Weights of a small GPT-style language model, trained from scratch on English Wikipedia: vocabulary 5192.
Each number is 128 + 32 x the weight over the matrix's rms, rounded and kept within 0 to 255. Layers, rows and columns count from 0. Numbers have three digits each.

# layer 4 MLP gate, 512x192, rms 0.111, rows 474-511, columns 0-95
161232129118171097122145130107095088142124026139116159136112135088162141149094143132143142162097162203125070175173073161109110076122137154140144106163155117074125180162119100095119120095088130153120098116177119108141156131102043143107164088168163175124125103162142056090184174037141160115
121146130156177115120126134138185119157170099092114133113088104174119170152135094160132079196217125144136176128139120101119121089126112125124151111094139123088145165197145174157124164127195094066084119157143106118101127089107139089160134122129157155163115117172115049077120121160103095119
154143200114132166104117129125106121153180071078163178105171109160138174166145145106142168140182120102181164110077120108193162173138098196134113161126153152204049156098163164139156094123070119093143153169091163125119203091123121133115128125133111124084143081112162102161115119104131131133
077130163154124181143138122104162114122134120155145204091104129145148113155161136077146103164123185167136073112118118128158127146190148080141102141081142154126104191108137123143206153098096125057113141216117160146121088132073138074120148095124120143119148141138111111118051120115143157135
140149143089155149150129180133191145103153113153161151107132111131120109123156126142164072093132147156120158132056131098119163097122089118027124094129122092142100154185069056185125141106054118136118119114152097112117124110155150162119119158123143103133098134171124129138152126148121169157
099175121165225112152150146165088133144116131111110146131076134142099153106114198136101158073184097169114190157108085153135135068137116151106089094158107199144072174099097103096138169119138126132095132135121089165170057141128194109192109131106162156119126116126089098095138176119097156144
094182144157168136083133145053175114158191122159183208128153180115108087150112101117115133081088154119113175129124072136189112128112172165133201130070147089123089159093151126150158148163129159104133126087109109090162134122172131150107122163100161129146033156125113091120209078178145114182
157060157093100078139173119106123166078070114185151156053168110101094154138134068120133181117096138079152098130168091065190097194079164130138126130077114128193107102134097141190136111116093160100111088127147187212118164109166128106097124123120080110124103073123136149136124125149129112079
119160102130096147112042115135161139077172129174080107152144113157085065068127147151118107141144108068134104172111091159137129120112136159144115118165124179143123128129158101144133143161109189136139122114146106187153132143152169155114181096126111113215133108043171120103157151089065083073
098146098111132092137174083087208166111134140160158109156133100078124115107104164097093089165171136064124121107112108110093119149085118183115099179147165091167118084154144136156111123133123175146133158142167103150125085081142142156058063142102123172108138147161095069151139136156122107157
082148150131130122146119105164147140123131141120135164178126129148111088171124111124099128100145138140117151077121105151089145161198133132094112123110100109112118115124149133115102118089122125145161132159111140159151166121055141128086183087120122132072164061137109158137087079133159093175
186116139120163113119070164157095102069181120126085137126070160150137135138158136139105119113148147103139155067149097169107111166091122081177137124153117092150119054115143103116135116090141180175125103167087160146131150129109129113204175126127113122098152155121163155172088114154170218122
102126108105132082123113125164062072119116112119103117123090125154184096184157168158132109181148147111112120083165170151098121110123132184143088133120101144154182152134169085112109148138139092144124116144114106173128097177080127144095122018129124181165086154097125110087115112108144138154
092157188179127107150136116162096165131120078126176174154130177093117133119071105085073070198147125091174092181162136100085150120129118135173153091085108149110072108168118124164141111034159175167106176141018130087085119134144121071170124110183188189112134072151177139141065121121108127128
125160131113094116139121120084155069166120114124083165116119072109143143131101113086188174130160122134064103132110198124137115078180085092124092100156139161127139130186070165187116139146157226145092093084071096154129134142143124094123131138143098149115112098140158140173149105132155181142
093195119158106117111087163141110091119104119127108129127159147161085154147129136057155155154118106106070074197119123109161118170154154200108157140146094131149122115077094138159141129145120074085136138134092107133115148124158076146108146109135084123161145117118160121088109182167156120143
126135160147140142095097085178130133114104180088106142171138062105120102089087185152124128152130163130133131098164151105156105110121102131132137114155133158126151085132141107123182141178089075166159105143137096169133133150130177100069140138164140110124089073099083147183172088131124163157
136165117087130165103116109132093138119122119154173131140129137087136095122133084170142153113141167128217107156140084166114095146175191139148167111128140152162155091149129091121075052123092141126127124153179134064127122150110156018144142185103141144123100087143106098142150114086171114093
097142161120189152188106124131145140112159103183122063113111126115111188136117136157148170113103162120086092084144125185113077188096092132131152129139189138156134124123106086066200145137098137166106185105129124139105178170087149180112129095139107163126112143124129100145136126122118140183
151113101138142151100064160099105126197123145079120150190196132154150100170129136124099177077153159128177178194136106163184111102150064096128112048122081171124152097123112146136142119109097132125083093053108138130140134105130145108175144170148170079122059192110120160084136148094112139106
135140133098128145099113074194147158105181100086071117063153111138149129155080172121023086151107147112145102147149201116163120153176056151122127128103147139158134128114135164137110119081113179126116125156119066143178170079125130111139117067197148087154094144174169075137193099148128184162
153100124062156151121121148068147126118115126143120112175081098111144132126178209119185122143108131161147135138116130172110174151132055096144105166114118173190080086178135156139148132105074110176163092182139113101047124107084107149118143096121075168151139132077175078148205105123196144099
120114144153110089161204122084120170122131092124157100099163164155153121118157055114124142115128116138128095148140102028085105073134138169108118121125094167166100126118193105128136115131150123143087116160089125169119150123038087119207119145092127158113148132122100121152115118104129135078
167150128113128104169130101174107169111158131124161102134136090159158091155113089120091057129154124112093174141094140161165133134188122163139079109098141121169125138117080171143140192091136188122092149131132084116135098121133064087080123178101124102123116092083095108163123127132054115158
111105096096081129116099119130099165134174043113103171152116136094083140181151126101146196136117083129160135089127122110167104187085183209111164138190159128088127103162136161107069132103131093100118187062142104135122159169098142045131157115142111123156104208137177184147091137147104141128
191132164143123144107110136090139017120116114037097086088151136183129092136063191085177158188112153134161191141070155196110113118209159198154136152152132082128062098128145105139114151138091169100176059135108087104148206130176095163117173134124093163139081158127098100115104125143160173082
123131150128093100103127116081128119092207142140107155094107146147124094083159165102141239141113146155114077088127159134063128141158107109091150180162144224126108139127100084082187150121056085180119116105160100113167109066214168138103133094135116089106134150128153161139163098140123163121
081177125109117089077138156146109134059125092125098149066167154142179149156133136093147158121071151103104130148139121125124190120146153128161108083128147151147154166147124144116151092119149118189160184134092123135118164111156070125168107043075113129167156119100142073078114142112095087104
177130187078094143104108151121110117171112172137088096130111078169108059091139069155111119110116171129116146192145104096145117160116119144103115148125132180143148095118097119116097124106055171113048107110109101137071118142141128082095076132133109182107100124113046105103135157110083153101
113113142140123139107114114107144162095176157167126092091145095195129137091053186076125141185121111099157154132172123102168170160134088126117058096134169115118146120145138133106183211129121200105173077146127116136133111082090088102096155137128190122138122132168097100136113142079134132112
112124066140090135156096146118111152165131030106111135082108120098191106136137160183180165136140110091155108091093196156129096113157191101163150172192154184073161087162137132097136068072109117151100120076088103130154172098178163065121154159140149119106097190075086127139168116152172095119
155174084114104195148078127163104092088140087108093181134146151147099148153191108095165144144132104100090105122160195129160153103192132084057124155112154145149110100132118079114175145145093075126139073108137108130143127145146158096213091071124160111119129109091144139127068142166108072037
111123121130126138147160134131184161093129148127129116135113104135123147104170126128166161141068097139107113078083124149127183090152136117099164102130162110123206139139123162107167141090108125154147097183122145161124147111141188120104155105081153120123079114024173122099136138158152077109
170121115121109101108130125154085146136174120084075120060140100086135134063124190120150162112097152149160043191125140144129128173121138126130098184120139114120131173127130110101114136074141121182131174111113130144114174125137142144089150132168173107097119113175185148147126126169098169169
168150165087151151150136170101084117133156123101097118108128135110114183088186139141124200161109117104099136086122112177166097176128147164153172099121103124133179166152114136076124159123152152101168084124054116174121098118186119121078181181183149109043066096135156145115124169113156122153
057091116130099168143136120121183101134165120092119195107084108161109158130090166117129075168138122086105166106135091125133128084174200161061107147113139107080133116142124190187100138095133158171117100189083120147142077055137048172125106181147143136136104059116068109139170152127108151138
113111085168114146113123122158111107092180104167137138164092129067122138155057140153105124113076115088107081097125161109148063065107163136075094124148129090103147124128153142121146101104131112139140129144129109128159178129149101105130086144155126140122110187087139160126128110106166104145
117157050096139112177079113073090121059121147134088118076111159121137099142197075104111113112127132126127116119175156098041196149192115145096138111151135109082152158079126082107170153094144144131151114107181100116115148063100161091190173110134179173073120165069100158131166129133140154108
# layer 4 MLP up, 512x192, rms 0.11, rows 474-511, columns 0-95
049129091105102109161111083133132082145134132142077148152121111171114142110133169132115149163154065159052129178143125149144158117106130103166096112149072038135133083117149132111167115079108108103090057097070080117094110150140110128139109109114113123099186124089175135101082140150138162154
112112189099135130095163159167109077117143097111221076196162084161135112143192087165131096117168128102098137118146081109202062095145149126131131181093163105173127132101188070106152164170094074129163069139042098070166141087160215132103174182195139121159099109127152170161120103147115124101
124085131132107115124087167118174120086114065139114094089146150150121139181148171106121184150090157165131161106144185183059149138175101109156132149107148106157130111113136137144132124129143144103109106159124155124130158114120116071107145114145155112126097105094168178123138106151155060177
142106125168189160124140156149178120110098113165138220070088207151163129133150093107147090151118161190109112132102088131128142168172129137124110181094152138113177134178099100072160161102092144098104110119117140114162104168085170093116096130192121158103172118117178113091044117142129106165
179134193096161147129162117150111139152205113146164147151085133088137112126168123141185114109164158105188181136119139101089150128156152105088151153130131143162120164148128087150221133086144149111163072091095064109103115099141118119142102141151129176167117120131104126120085131079193131130
103105074143159123124110119171164146132099154139094109110139122154109063127154151095142180149126129205117141158103101114159096126125080140191126093130108144117111122108132133120098133146150158125096110094089150161166107157112128135119162147115099055140126125126118157149111107084102149128
131086108104140151111138144147122064137122132080100072169119112131165114160127179145129172175114106117146121094118167081104156107132177123130121182070097084130157122117152163080112075168080117143082194155116146133133115145131139164113113142099115130160167101145135161079116154184158127069
082070124134106178140139163151109158149159189100122140137090073108142129109128158119121174166119111089104109118058146139166127107088173125121130104053140128131120099132129130123098119154132111110186208145140090109090163171052126132165149182187138116085144093145198076133146152189127173143
135101132171192153164078121157123122085080166144169062144160142072101081123174140100108141110184165095139147144101076158066196110149089132153071169151107093130157088133129121155134100118083167152137081148141149144084071123159175165115144058141138101098089162043121140104139088121152163025
110129110160078177135144113118123164123149136228092132136109135131170142157131140108035133167127140157101137181137109130155215157088169060156121118135116136137087112136129141150091101117090090146116107162148124186118106165100052149156106189077143088155150137128162135055143151144071135094
123148127169107111115153109153156156108129121150113195121143137144114126138061112108102121134132134117157124081128164154162110185127085103087080121159151098108177123099113152075096135108123129120150129115130135140113140153147099138152136150100088140110131156178085184113126083165151111170
143085137069083122090131155112128147144099109136153108117109140176108089077107097136128119129150175192120141137147115158115132115151119088158132152140158129048153139109120087141170154138064079180139130165146103116162105106156109138131080086148078109100104071103135082072106108097104087233
076137105122100116069149120100090100164095095107121183072122138127119116106114128121134111104119154130118107092165121153060135111063141090137136127093212092094164195135108134088045108162138077194145140120123158083134134147152107160089224128167121124141138136082061115035117067159158161161
162126135156157138097132119156125184108112129141159137171152149102149163122136091123064155148160109120180084088145167104108156146198153152096094144141146176177120116196148149119128094107089220211121151117082131123144163112106138078114105099167170163117181122105180108109079113096081145139
108206134143107162126115150098136126103121128131147113133201081154110111158142138142072169141116174128101108164172135078157104142108148184110039105159121139141123160019138192112118141142154182148117072128089063142179048221135066163165130142127125090092119088108135155054145156094155147132
156150098078129167158121158120118075075153137140130094170111142076126069136166118156181115105165108197146122134119147144128150153128114055112169086164173194135080105168176068108058075126102154144118122137092088125125071067126177105089121073158090164136100160178166105072131125193128148123
122100087132088157122121115131137121143144096138158132107135146124168107199112118099122157087166076142147144139125184103098081115153135157147108111160079145181092156136098171115095154085154188114123124160128153183199079108131130136176133107121166124145152244158163148142075179141131058122
125135129147164134108089077180105119218126068186148142107174108087115135168094221076164123159096117140111069113069089158151112087148174167050136131157134111154115138105129180170123118132238158119124172141140135175060091160086100151135064118051117161088126106211152139116086108109107176104
139137145110142154149117093143209101059169131120101086098038168102125120126112146133137104122105172094141115115163162180134109147168119114100118134105139180115123111110139132172113175136090092146162144134144159118103116124082171153086144128179127142149156125155137110170109102122149099127
133125109160118096078093157173082118162126111101092185164126131141145142151056147123122143138158164134148165148122092180153164115171089112164073046128121173086181108188074097156161147113077168158152138127157157088153158153120149143160179096129140100164099165113134092172119167047120161115
112128138104090139118148114091105132055158060095150069072171103179105127132142114118162134107098154143106105052089083180126114125148121103105158142094157129091037133174094064076096060141114139156181116160134125143153153090149100105049130214136118124192076073117163125076128141132172163112
121143146124154102142160140148116132170123116158169096124104149153094161159191153146105125104102171134143166169069195154099099121113174076125119117151124084084146140096159120092066173143194122159156137157138090155146168149139120105097138129109138070097130117138149111134083150126114103173
147151133149080094188180133128166095098174105078169160107125120179132100100147071115122150158087212151081142139104127104130112089119161092098148122121187133127125102140168139115110095128133112166119146160099133134128132132151115181129157156098119159135130150082178100148112113143092099097
164189145126148099157093157191096169096122086128153130108143097133136094135123168120115100116158123156097116115128135133132138118111085145150116161111154151125065096126081165141152175078141113178156090138147107127167042191071145148076162123146145125175104126079121166161149165169109109165
115138062096122035166132135078169116172122104077105171152121141111187133132160110088181098164165124153157107132116156096104131141146159170100168118174142137099117112206169106147115136113141143119160095162097105075148158191092115142142087127124104107158108161110149088164106115114180122100
142102095097138141142089104134139115160108102177076117084192123140107121152162111136038138173117105114161085114101151093124124192140102091139134135106119124128110115137120140072050093116110110128129157059102122122135139116165138185182106131198111106198047167125133136111145071124123205177
116087170143134120134115124139117149160092144095074118124092063112122136165176090131126097112097124135074079119195109104114143135113104126218087178173108113123162195146158132148112125113128170115178164138144158140138191122122154095156131069111128193093081157068124142144137046159202115118
136167167070173107077137166094181102142154156127109080141184121108129122169107098107131160166110182136125136099074119144156190153138151126151117052147156115115182120196123197122132092121150143168153118128102104156129111111125084133149099068108158122120113108150146083086152139094124101089
130129091089077090042148150107121153158132180139164139151140168177082138143095151153107103154142146102142205123142109118174150161126159054137096138082081108104103137071119142139118071131073095151159091149161109163074156175069179122166105180180150119161122089113109090149118179116061075131
086118161117140122131106138094141114154139133145084090073128082161121129129122174097121112129112111148126110138160106106129119138183090151149109102149137108138110166117122132180176184103077190102116077103124136134109116074088050128118168121120128095113080085164112073095122157090175165087
125150082111109164105151103124109105151127127127170106191163104129123109132112091139112089145185184077090203132146095147110160072138166097067079157112218062162157103126070143123136175135083150118082132120145121136081122165125071098108174126069145099132103107108144121114101121019082152168
166182178066107091093145149181171108151089128116125144160160107125132122138086164122146108162178138139124187162117110109121152199122120109102140125132119124169107135169182082133105119159165090106080104128106087145064090170140076199131088129163165142089166099200092084133094165161066071133
161141074096142129079067102148106132135137075111107101141138119153068115099121113037057085138152158117137136174173071121092128146134130154130089119145136175111088110126063104186137124091177118153176099093144119127112123139133123121152155056143111160151108109170098129152143157129148174107
119135140112099137179127104154099115107203118106152123086130142108158142133150177073105117124109103115107103115131138141155141146165064083112129123100147090129165154114185121147098137174177136127096194147114146134137160116130086131106144184149172091230073078133140114142132174158118159147
160170105130147147088144165146095106119151101139134118140173160095079092107131148104125167140096153154126137138162046141143136131169175126172112128098068100129121104121097153130093108143157119151174111125101118186132150102145125104140211146171114168068063093102131143120139136069154130164
217090151096143080125119069048140157081152152093084133074126135047147129134127071082085150088107124110109122129144114154114152084142165059119137153167189119129159072134117137141107055195091095115119097135109193099155175145131114134090141117098126113134126138251184098192127069107186173084
128096089152096120138118168170144117087107134122121127133116137094107176144063119143098196126125131106164153141175091134159122082169117126089158142135132141082208125100143129153138128083139113173099148159084108126092143093129101187114139144106152145092122153117139135114110145108141129104
154163158149093149172155106132158161121169097135142123145135107177147162108111135119141129144102133129157061133111112139092055118029091152128147155063068165107110095190225159181052115128063139139132111161122125129104117119083099173059110111138110040151154102219107105115081152171108086073
# layer 4 MLP down (transposed), 512x192, rms 0.148, rows 474-511, columns 0-95
092104096147107099107097134141163081090080173142142128123122154075117169077171131146145165142170141099157133081127176090093130167107143089114096115074103083131153132129138116151181097116128149088089180102138084141111088110074121150096123119148172142159079178103117151168165093197109101138
101193197172114140091113128147133128133138165121098082154176093153180129098171102088086071078136141075147130124129138129108185127134173127092172155161078131139114151153152181057102120162137102090111142084088067191136056043060158062137113129156107076137141102100207076129145148135131153138
067137166099124093148121138156096115160131113107120175109112096211200113170114156107096100137145123150101164149127182162170145140119093165120109117033159109173112180112121113146166149109107156137140183157155113125105152136202164157137145094151063152124096122096117114134122165147134128173
135132123109087161060114151103095130121121091095150124135150136147107116188130142096185137124066106191152094145143155122160155105137163135160122126092130062074050140125176109127124072123175160135114130166136112127167167099113106140095120135156126147113104147114119170153131154134142134143
184128158151179127138145082130090160177151092121131175169096181116175127133145084152163151095162104132138139113080129118180124162116151143111146134119104161165162157149122138139174124134178136089135114138121127081104132063120123080113112094193133134092061117140121156146118119136161133130
137085116165144181099126170163128151123136143133116113162123119145147109109119099155162136111141125122168076120145115078162147118139113177135173153151109112099119110142115180131154150105094095137130133109168177145117131136061082132138134105107098083160118119122149121130114087102151147114
110130141082117138168195071143131110149107153118184098082087153109162106170150117111117088100083174086160159054146176122174163124156096135140098115069094163116124125136198125164165060157115122113099129096135148142171128146189103144104110124078102162163132118132085121119106140151165169074
086146139050072171109165128125119168120192160070182128157090127091138156106102200146086200175125122096138116157109140098141211153072170056149140163119151111142129079099125122160199142120122109123150189071076088075105130121042162107101077138142077131038121166117213087126210163149148124161
094107130048155122122067145115204137092108148145102159086111180153114115118124090107062130106161117147195133151114169089108154169132166119206126155108177125137125137139132115107192132059121108165091127171170127140137149148084144128072091150097137191146127117171142121127126083087147117083
077133111149172166125108147137172094068093214149111154139176123160140107114190154137067143104132138214184089174105092136124160190131118137150092129084109165137127083164104108120119180098116157113149169147129148137166092165153052150107163129081125050084136166159148181131175197171113126121
124112127117126143091119148159138118081123146153089112110143113121108134174154149102111082080130153218152162125097143072139131182125105145142105113085149175122168141143078157129123096157121104168143144145129117147124136177094158160117145198122133126132123121148078087150122123074110097097
131079134183082151143191147129121101083116181100158142146117148110087091122172108131131129121101029112145109097122160124175129080124091128079098103153087136079139196121127145132073100142073115132111124165133132094136142083170158146068122069100127131113108129159165157123113144131130084070
121094138154090082169088174197126127115156115136116069142101120116142118135167128137159143121118062136185108105127161076114140165178156156128119114090088084122064117150082130121150145126103150105167135158085124087116188038138120087148168085096143171104164081102156133190086107068104127157
168089188178109111162083123117147134154105100207107074136136180090139098188121087106106177093166168067178154118119143110118134117177157130207145146064099127070149144129088085102087108105094163127131187081125108102146107113152129133054127107138135192152138102117158099106104129124091125173
140131104079164101122181145117113147116115088159156121189151137134138125124140131141116189109105150127128125180158126100148221178123108095160148075151123190158117127061152117110157136141214203123071108112084135122130077122142099175147079122139123082065079085098164134121119081067190127136
132150104121131130102065141083166068109118111048086107169160131124119113091170127150101120161177153152110125101148106114143124075162126120082117099147152168119139117088212083134142073103129157125136165098155140110120128068135193112133112075152109189131118117162170089110117148114188228108
117135126137115118147135064142118072102108124092146154139139115090151125117125128142128171151146092037101115124113145113129145166146119099148114114173107074137160142147084098094162143104141103121174132130084115119144110158111084158098153149122164093083149088092070106109099151126129083078
089111086122111097174193111142095115197076212103095120145136188156130185063107064130159121195111102131131103130195175127139149129115093156103155129112121081121124120159100094138144096217110080128166117132087127158121163099129123089100154109165167134121125117130105160207097144123064116115
148106111109147115128113085167130121148158131128108058142154163089106139177111154208087168036141111160128102097142112148144106094123147151092110099102154152082086086136143100063144126134100138130132103150149137113124136106161121122090149126121093104190135151106098098173145105164092165145
163110117095097123088157090148093129129176176127070133181177163155145151166097148131095147116146089132128111110114093144085164103141136132203151074094132166170196178144093106150153121134156177165212145102120078118121096122122205122171100150128102097160102199081124163134098196100117098115
144105138128072149060154141069071158071204070138092096094165126156082115093073101080124100119089113152145158125153067165187145134129136139186157123134118094119039105164118100140084038131135113113114149127161166112158132106144096117080146181124131099158166157106123106106154117138146126130
157110127108082157093130174109060108134157124134097142071160106175139113135124099050149111112130187114122099129099162080166070105177168167104118109167135155110121124108161111158121115121171173092150134133146109190130136092163171158121126206157133095143107103164103161106053162202087133113
092189152089111103107219173198153147191146159056149110112098132110071112182167078116102072083070151150082157078132114069122152083129111124161147173071120132160087138072101105132126095126161133152113123122100135135130174043086080173191162142096113094106116123135180124131108121102136122081
107129144102121109126140139157132142134145050096130159119150106129157143138174197116125127118147099229122061094175146137116104098100114142135134150156130148138126111132098142148109139114127140165138073174111126126128075194079122118143111096204126062131138169114172160129144166121151117145
192167137107111038142166107105170142171100116113146170085072102108132102089124075095154092145162124175162135156085133100144155147127179178104123145163143144148079107156115155165091089133104184101134112125132145136111147146114147101160155148095172089105097126097249170168116096127141105127
168091086140112122130143127134101079125151127175165156089188093184164111136130099128097197116106062160143127111136138080087101158158082158136119115086153069105125128146082100137087105109108053098141039083077137116154064111150109121179137095159133178175136118130089144153144064112184153148
082151113138115195104111132102179187162070119134119176146086078092065141132171090181133119131126036111101175140171176155154149174109119194183127122197092095137173185170178180154100100090164225106161110142103155195164191159114132136180102117086163152172095160163164143117113138113146084122
193168178083117151126174183132166107165172164160152054109172109149129074177135080139126120165184150130158107105094115114172186162086149079137120089147136142161104121170108155091183142161123174176178123184148121157123130103141149160156131124051144096095083136162097109117119130059143094142
134148074053118065071126153131108164175145141163167159134158089162053110160157124136107101162119161114109114129133097142102163174158130064184195150040096094172136153110109179116096105119106116158122105151185130149115139160130114110154097177167126117077087125163152141114113168053130073124
119161140101102150161099141124094103107124111131143129077191121059084162169120163147206135107093136089139169086113106134152126125136154153160121119177042151075101160150108102080122168064116173150167088155110151117124127100158152136148158118104096108112134154139107131143107091144159152105
145149103100103176171125071087119122095143110132155121073154179190041138180166160128112159189092124127143066096128135122149107128140149158106117193098116089149113169067113150195185107136143046137123127090110095066126111179152081169091086147134099129117125102112099017146105128098170148178
073195132089178114113114134123151097183154179109155159185075146146157074082100184142111111146139144148091163112075166077203149123116103067172163119151183138178180144129124095132089150162113142130145148101128074071080062165177083170166110098159061115112150166132130097095081114099116117188
148117136121138214123124150075122160084138146164122096130107128119141121079137096079130154153069129150157115083125113146158134097160194123143101132085180145108131150143134130160148164130094167133087143187106149107078133116135174103149147140164141119128152142070079141130153089163066097173
150100148106098120125106111123157137126114136060168146146145115108159136105147166086104116103110071183129129090111159117094137130104110125112127064102113113096073120103125065093133129154129067168076147188186120117110150112104157164145150112163123063240145131098121111072099084141094087168
131140092131098096069164141160145141118139113112161110168147135125067086152103144121151122120134148153188102154201105092118179133101103113180078174129024105127116087143153147173113125124126104170146096108140123124126127137160100146190155107138097108036116138150099147085139118074158142172
114121076090131137170105065148153169087145155106109196144097159064124131145162098074085144106113137108123174136175097196108133092194123122143155136173092084104146136078105147114146149156091069042146068128107133128161147146112081202143158183066148124120141072184186071149115118174104201115
133101142086117078075089171106104151111101157172165128159107128127086159107112134168148123138104117143127099071182136141092115077130150125106143212089101130072205130096153153160134142121165098151134142132145155087071115119166098201172152140159099120128114102130160137113139156096157130117
127065152130114075144117132112153131129123045136128142112069123164155123125117164174105137134129165131053103163100092083182080106113097095113081127111142169105120083137149172174099114153083159099146100127136112102119064127102089156120099096145137061116037118143102141128061155150115045120